From a checkpoint of a small transformer trained on Wikipedia: 4.02M parameters, learned positions.
Each number is 128 + 32 x the weight over its row's rms, rounded and kept within 0 to 255. Layers, rows and columns count from 0. Numbers have three digits each. The size before them is the row's rms in percent of the matrix's.

# layer 11 attention value, 128x128, rms 0.0557, rows 84-127, columns 32-63
145:138124103081094113137115122059128149176132117119171176112062103070178180123122115102110117186188
133:118128110094171075080191097172124123116158172174120111133128074110115176137070107159081131108149
144:139191119040129157162134148162088170118124128149106126114183175149135127080132144137082138167087
140:159135141113156097126111094188090194162161129167140123089130135129082095136139084154134123110191
123:090207139142125157121083100145121099145106173140141135183109122180086193104098095142113150143220
129:097118101110153085128168145155102101109131120176139155082127170179121114142123073087133114100155
138:128152157152146110102065105046152140106103112107101132158139115154123086193152119185140112149141
129:153142125165193123145116153101139040162102088141091094170183151156126145135140149130108170156084
114:096154111094117156081117113171143138117155154119141100152089124104128122159082138143093106144081
130:102146110185098100083141181139099082164105115135090052128075126082164107131165130109114116140132
146:108104131105128089176130148114066090122146162218081130135097135128146117083099132062170115145185
130:127113091104141108168134106220089069153116221121122151134100146078143130145081208149170078134105
077:159128082057098118090155168119166169076097062148119118084134109131077079077154123151132166113138
079:116124139185137116059131082194082120121054107206175153069135113135142107114136113188112069132100
084:115061179174159134140135121095107151118157079143136100173117145158115164164156095127131136122167
086:128097146169222155102143129130102130091125114164133087088090124127124065165088122099144148096119
077:115133158100086203195129139125114140152053229061110178114124124129186160138109145135161098149111
079:165113174160108134063182096133137100066137109149095134076155121116121152172075137138095221107142
079:059194155170137125050184147128136144105094149129162188091078085117083132076115114097072141147073
073:136103115070180074141147193128104149086179159085153137187136174102136077167131115073105083144141
072:180112121103132098156163202111134162105138107182184157142108166111129134107112109090092136101106
074:126115118145169101123072162121086201073101117123071136119102156137120069155170171153119179081088
077:157165141132081106093155154110119096132104155116080113135148142167109111086068176111093108128125
073:133104083158134107057184087138118102162111181177068200122153199166112102135174144138071167145158
078:141117103129170103112149155167112122140069084132122133152114105083126050065136136161067097093107
074:121162179124157075090101160034156124099127122126156152171128168117144134127117100113133155166080
090:102125078167138101051084083138127125118075077103099123047180087113112107133114146149110156155172
077:113076135151173082153182166110143186141097115165150139115164165097077082136047110080115133179101
083:102125115100165093155182148070146164098167134152133157181104193066162154120148168165132126160114
081:154095095126214145123066134166195160087106072046116109138128157119059129150110123111098103106094
078:073180114075137099149153108142089084156114146101098201147112144160112080127096094121135126120093
082:095136098100170122171115140076120155160102138103166144175146161079135176133094148054129119112128
081:188136127184122181108093117114120176124106084130169100164177134198141104110142116126117093116123
082:169100110091163108132122138122133098023098150090140088163113174088154151116074115123153109173072
080:111129119130196182103121138098155140158099123078165103121154156169123093138127150081180142106114
084:107120116117109136120140094167085138161119146163083172088190130160135123148125123176169160161143
070:146156138116193120136191143130142042168142124090138079135138184095122118105134076088097120140101
087:118094117132199144183193165076160081152148153155155142117079116129132179096178082120096121096118
090:135183101107098109102100089125071111107084078140177146118124100213146152131147147060131143128111
088:145058125150175202116103100110137148081106078133131168158110111144120080124063146078134155127148
077:105192136185149133143181172083061141130131136117106097105142139169176166065114153102149218155135
082:155094125111141120102104126137184162106110128125164157134129152130101088144088130171154086101083
079:087096092103133111124089194123116156054111085177141143117144146084132146128095168171114104118126
083:137150127083130156128094131151138104134065134127119104193092130146093086041138105147112117142123
# layer 11 attention output (transposed), 128x128, rms 0.0704, rows 84-127, columns 32-63
142:105146115223145125081157128163117120091134181144098116149100119114059126147158156150128188120148
130:134143069128109123151090168126154165110128145082127127172097127164113159145147181171092171141097
137:105099123103095069132100076137112084110137099098148163171071123168166159161149089115136138078133
138:133110159197101124148160156163108089145060089130128212143103169112164141088111108129109105136141
129:119114147163094123144181123120100104099149143141152133083145140039145131117112126121126180170060
129:196149110125129146125123133078124156203097140098140073145148072058120099104123176143079105111115
138:108096104102170160134144160141100080167166136140089114114091112099161152078107137137167165129148
132:131110110142080115093124091120099163081156134138108126128044110127107126108117100165109140089128
117:143099083145158152149202113166184086119125083133163116160174125166162161154175099141142152093199
132:145181148154114122057131093161132112121124159113169167088155128154149109041129135080123192119152
143:134151145146133107129179071194158170125123154095153168126166099104108141117093155180111123173124
131:154095156185075108143115134100139146217089075111192108123135095119111141152162089105112124110157
085:103103120126154124130127108127134142144108176145188134132134132176116188160067104113097119140132
091:120103191112092177215100170059130126158117137094146118142128141100110139148119095087146136121137
098:103113135117153115099133121161121102101097109101143141148067114102124149109137091119111188148172
098:181089133145090139125134145084125109137085158131114146199160112108102136034162104093129184145135
087:111121122132143122108102086156125175130141092152152006141169127161128133097207131074158074112083
091:154152103111141115119057172120160084180074165107169112163127135057095111100164125128149117106124
095:138108173130113101143123133181121131133161118141152132077152201117187164153109127187165132159090
084:144116067138128173114138115150162098112169164154109180154105146187106151094116132161197188146131
086:120113110129161167149144114229185089083124140158112125099156084143130145115097151119126136149140
088:155160139121196165137118125124138074169130114133145132133167088105133158085092110123093113178112
087:102176110151120150115147176168138113180145161100146175098154122073141121158159135114109153117040
082:108115165170102145152118159081114098101088135098093090119145071120132151124148105167114083044122
091:091126178130143151077194097081140121165123120185110151075104136110146123112186097148089179125144
082:105110153088156081141133165120171123158083151169154113130130126178112132105114103177111126073157
098:128166162109165159107169124146090157106137125162168113155132221091118125114125118123106151061030
093:132111083142116127119124204125092104162093117144106184150103103209122115108138089080152166157123
095:181110115152101168123130062148090110141086075159124144122147132197087122145101096141107125094227
089:162161110153102185157139125147143127155121125206154119133121148048127136136076086157145168171161
085:140105179152101107094152136110135145125127152143137102163111099104116126126109104135179142100189
090:183119129128116114114212098131080125071149090121116056112118113181124108146169128147109170145106
090:112156128112135097132151104143085135123180139112095145076065099104195141180133123116182136091108
090:119112087131167163155154182123118133134148152159186098125152124159121092136107181117146154079183
088:124116140142118138144154126128076139158140134170083120164103037098110153128142157183122179160097
095:139090093076111125122105159137082096148085139135180065175103127102094123113106091056150052097095
092:130088118125062123096149100134147158080053162155138122147141099151097099115115145129116134152134
095:104160156136109140146079159173198096081109100080077169175106083129110065151155092142100196144151
097:122149119191202131148159130112119096137120145098115078119127153081182157107126096148071095130141
099:173161172129124133139153119112061162157136174126112089123127116143138102153137127068100162135097
085:173067180145108181177164104156128176105178127140136110145126087081135103114138122158109114118089
086:091169169115142139112098150147106078171134110163152113134113152118111104123112109148105175161135
084:128142128107156127135192162159140135172186148166162144122132183125163141105092108147170155128149
091:115114132103127145138125140123105078110148060107111118092120111095156169225120131157104142130146
# layer 11 attention query, 128x128, rms 0.0557, rows 96-127, columns 32-63
078:172091089136088085132149181108148098112112083182177142178102123177127081105144135110150109168133
076:147108120149069095129124104078133142113159098109136148109159145193103161153123180133120090190147
078:166139083071037101133081161149138141132090069115115108145139075138179050106142125128168170127131
084:113130145085164140168151140158085098105187072112048122094115104135143122143100112124138162118105
081:101079139060102160095126145198146055132118104149126128186134142168105116122131084156119127134162
085:109136119184110109165143112086151150153041174139164128118132106168097163084161109143099118130171
082:159199150107149100150121111088114100146037175139161157116160107180115150094108135146119191132122
078:133158106129118112141167143167038130077155084135139143113055150063072118140070160079153155165091
083:179148136118143106098173068111100175061192124189135115119100127122105141147103181167180198100165
080:121120158137128128219164176119135110138146152127106089104121122094188126178142166138138135171102
078:154157066016159196128121143125101143153162167150173126116090167115137154195095136129120131185146
081:195142131116113141168136096154113149131107047110106110134116104149125072163145192160134101081109
093:123038130119130140151112099119153130120106174100133120150212132176100107060132123133156124111193
085:106112126133149172152111114094153116131121085067145241140145157133124169070150125155111132120196
079:123163154150139083099119143122129142144112098117154176105171139128112131047135153147105149125153
088:114118104153172102197154170112134134190107139114116090170124104174109145156102112111163057138138
076:136134167089174154168087161116123103138157067165119104116122168115101095143085156101116133121101
088:160129132087160134126157126169107158127152124179145167146127135106197164183052134128119203134123
081:114039103121136157170109129061118133173139112122133134108154086167115175107144171134133109077149
089:120149185139136161177136149150096096104128126108107149086093123085164121142118156088104152115128
085:164164151104189086135106139104148101136103161152098178102184127109118127126156131203108095112112
084:118162129207160107174133127094089097149146109104138131111161108058155134160141166107124118110119
077:112150135118096121117138142142144083203074070123141093111072132141092116102141160117106098175105
080:160140105152117079090143091098138113192112128139144032146149092146102106121161109108104056155091
093:146118172164091130124149153150150119181145121140075140101105098161150147135123142108153073222109
080:106145083105134136111105114153133092156096150144124117183094159133101102120176109178150102148171
084:159161121136150122118141165133201123117156161108133125059145100128122201144149163150120109181168
084:124102097104120121069127083161107090155087090160131138132130134144156132114142143118142055127165
084:115120128113100116097048089114160215101155145114157137099152123118164054156124074143139146113153
080:116114091128130160150132166140082150129104078035106117211126107161108090158177117105090081113111
106:137147184122150116180096171112120084142179119114098129113105096078121120174108154147138188163149
074:139130094050104100127095129161113125114108136091107067104126117135144130094166090101151114097127
# layer 11 attention key, 128x128, rms 0.0565, rows 96-127, columns 32-63
082:142131163050129130081102073161107138099088148120060119161075140183127151169137155139145165144146
084:130094082192033100106117140110098196123119097151104097129148153126080148102122147157149065136125
082:149098147146103102140090105155105149081138087156124120106114130100144119134098115145188151136130
085:174135112184117125101130178130115114156138114062113091124164114128133137114082130093101097113173
084:136117165041134208108113145149123145067150104172088084120146065147094150123107175115111128095091
082:127101155093120128165111100097167104159086173118120116138147114137127135111178092090133139129116
082:123112107099168119147106128086147111184084165127142193132126115138186196128123112103163120075157
082:149174080118091098093147165133142174067167137123140115166148138106173109155103131088178087111133
090:162181131096112133103100125099129162100096171153104136130118149160120165146118195134138142089092
083:102126093116104083137108193124186150161202180178126139093112146088199138130152104142154125117166
084:115146151105172148156126126132120188121194097139124110132132122204143050153134154098129137133163
089:103132099147099137171125152120087151091120121157124100109130168148125107154155163188133094088150
093:154072152114164134094144068109111101118155121074184130068135062172087162155085061117129120097126
088:157139102101166145190124118109117074138193123072134166136146140112102139120164099113129140113148
087:125124162158100155130149137117089119103078162124097233143143113162103148062144164113106154068134
089:140086084053152159130142109138130133176127147148092131141079077155126134194112133131120117196177
082:136142136132172075167154194126140069115154086114103167068089147104153074130088108164119147140190
085:148142115095137121176118140145160142074125095120164090081173119101113083142101120075125122117124
090:103125112136074093078073121119118204166109149165149134124142130117083145089100145095178174111186
079:143180157165092144137090131111161100113119136096123176100181109079162120125136117136076127110164
093:093137178154174134111137123108155141141105171067118151083176144067170167170129168143136098122076
082:149154150137131141160113190099112181144166142127167155149175136068151136137129084168127125087114
081:077091165139099149187163133081170083142160154151168069124096116164109182087123146166119183154109
085:137093117112126097181099167068116177130161099075146126178179076164130106121146149072110141129110
094:107053123122111151160163124173136090143149143198133177142120072154100133135074142132106192158144
090:141172110102159172074102095188171111139086093116145173134064133120104108147132148177140078136157
090:039117116127085093138143114104133154129052096090150199072103157129083137102098146156085076157113
080:197136161053164115180092148152137125137155127138098102122095083128098122143108097188134178144107
085:157128158199073128112151115102083159195120071154159142111153148126156141139154128082149083125172
085:132126115120117142152183096117099097110127083140214102112124107130099158117168112083136102166144
097:118195094132138144135124149087177078159138117081184140093135100061138132140085166119149130150175
079:129136142077104115136082098136111119123163052083125070114109146161159110120161171096153034105101
# layer 11 MLP up, 512x128, rms 0.0807, rows 0-19, columns 32-63
109:114117116072128162159111113127115106167127045178112113119140129066122111108116145149183084171112
091:193092160122176127117069181112123132134111166164156169127118110116116120133160090101107175165152
093:107179111123169142149133059146092132157136119087184079115111149147145101135144096136114185129140
088:167135095119118171208116080145104144052125129083146081109136174144150145150091117140143153115137
097:089158114068122165144158066145180108110129158111124092161163153188131137163129101099213131105141
099:179130164127147075130088101108158138131146133146180132090131184125112129062124114145096134139199
103:093158124083060104126134151090083136132146107103159130209141129138136124098143095166148183115122
091:159165075089095184097158044156134095096075092087122147160099142163163109122165092136137134164083
104:168135137182128147149116101137155176072133166101117124068153092163131152128159107085137099121126
104:084138157121071155134176105199115092161091054128184125140140146146118131122149083139165081078151
114:071150098099152177130126120120118119151141129113183184190110161166118134172165148125146147082104
104:166077136131113171155146184133074088199111114070093130118149134095168106097171145145144122120120
101:154150150111107187110112110139172150122140071117102132097095151103110055149131124110184137153105
095:098093072102133184106048173098105155122081085080073129102185154122139103159104121114104076165138
083:140049175131085111120085165149109120196149080115106134161085107136146155145068161136145110075150
096:121116125116170117106090099136146082104161105148081099091092119122080085082138138091125078187145
096:089121155140134153077112147152108150139165093120168152159119186161115124096114137153170165100157
108:132142144064150099121094035155128175209138133112089089113148165124122123157152081127163132128190
095:119058169131154154087115119205113155080164093098123137112139149109188119089053117144144162133097
100:098173166140147183134135135167191131137117140152152135158121174139142162138099179087168176068160
# layer 11 MLP down (transposed), 512x128, rms 0.0809, rows 0-19, columns 32-63
091:119155136162190104077120158189154066109143226150099099150111175210109159142143071097134160092194
083:067177171122079131187091187150092117094085131168138102135090150164115179171149098183120167123159
105:089167091157077170098081121102030165116095144151154190182105161154107163172152137143112085067087
089:134102156091130120150166095098203162116106102113160172130182087161087112151147138113154088162160
119:083127084106130161105160119132205142146140154175136086135134074149133179125163134159131115094088
104:085144112138079133070178119145140110113099120111130124174113146164173163141104153144103113211080
108:127157110132093081124043176189134113129079114132107071136143108193130158105127155126150152138063
096:117133071126119103191135108063142134165101090102112107120175058127092088132189172118179150187106
104:101105164050107127127133081147147074114185136145154136069066138118111113098137162175128109174135
110:141153173097132177139118086143156148140121155118106087123162058153128069087182178142161150177107
099:192149145138142038129151181123173093114100089173054174112159091098113096080073122115128142145092
115:148128078094109120202138152102138126086118221159081111142091083141145107113128118104166159154128
105:134154056161122171141172105083086082094102133066161181114105092097132117062175109146131108148154
105:169134163151127115111136129088141167100101072140134116113128096166173124106081174101115130139087
070:125124107061188119163180130146162142124173178089092170128120174155079167155157088141169111059130
100:116108163096165182111147104082161119131114161151113105126104141147113185149169152138147134114175
107:141141111176113116114172131149180180106141157103156145148086163072135148065135117118122099159117
116:175081147141209151097143126115093127130227102092094117139133132122142087116078127100120191158126
097:102181167158129147112117141138130130114114104111156136134113109111107097147097167122114103162169
095:034151115165122160132132095141132157128120090097087156131114119103102159158179095111073115128124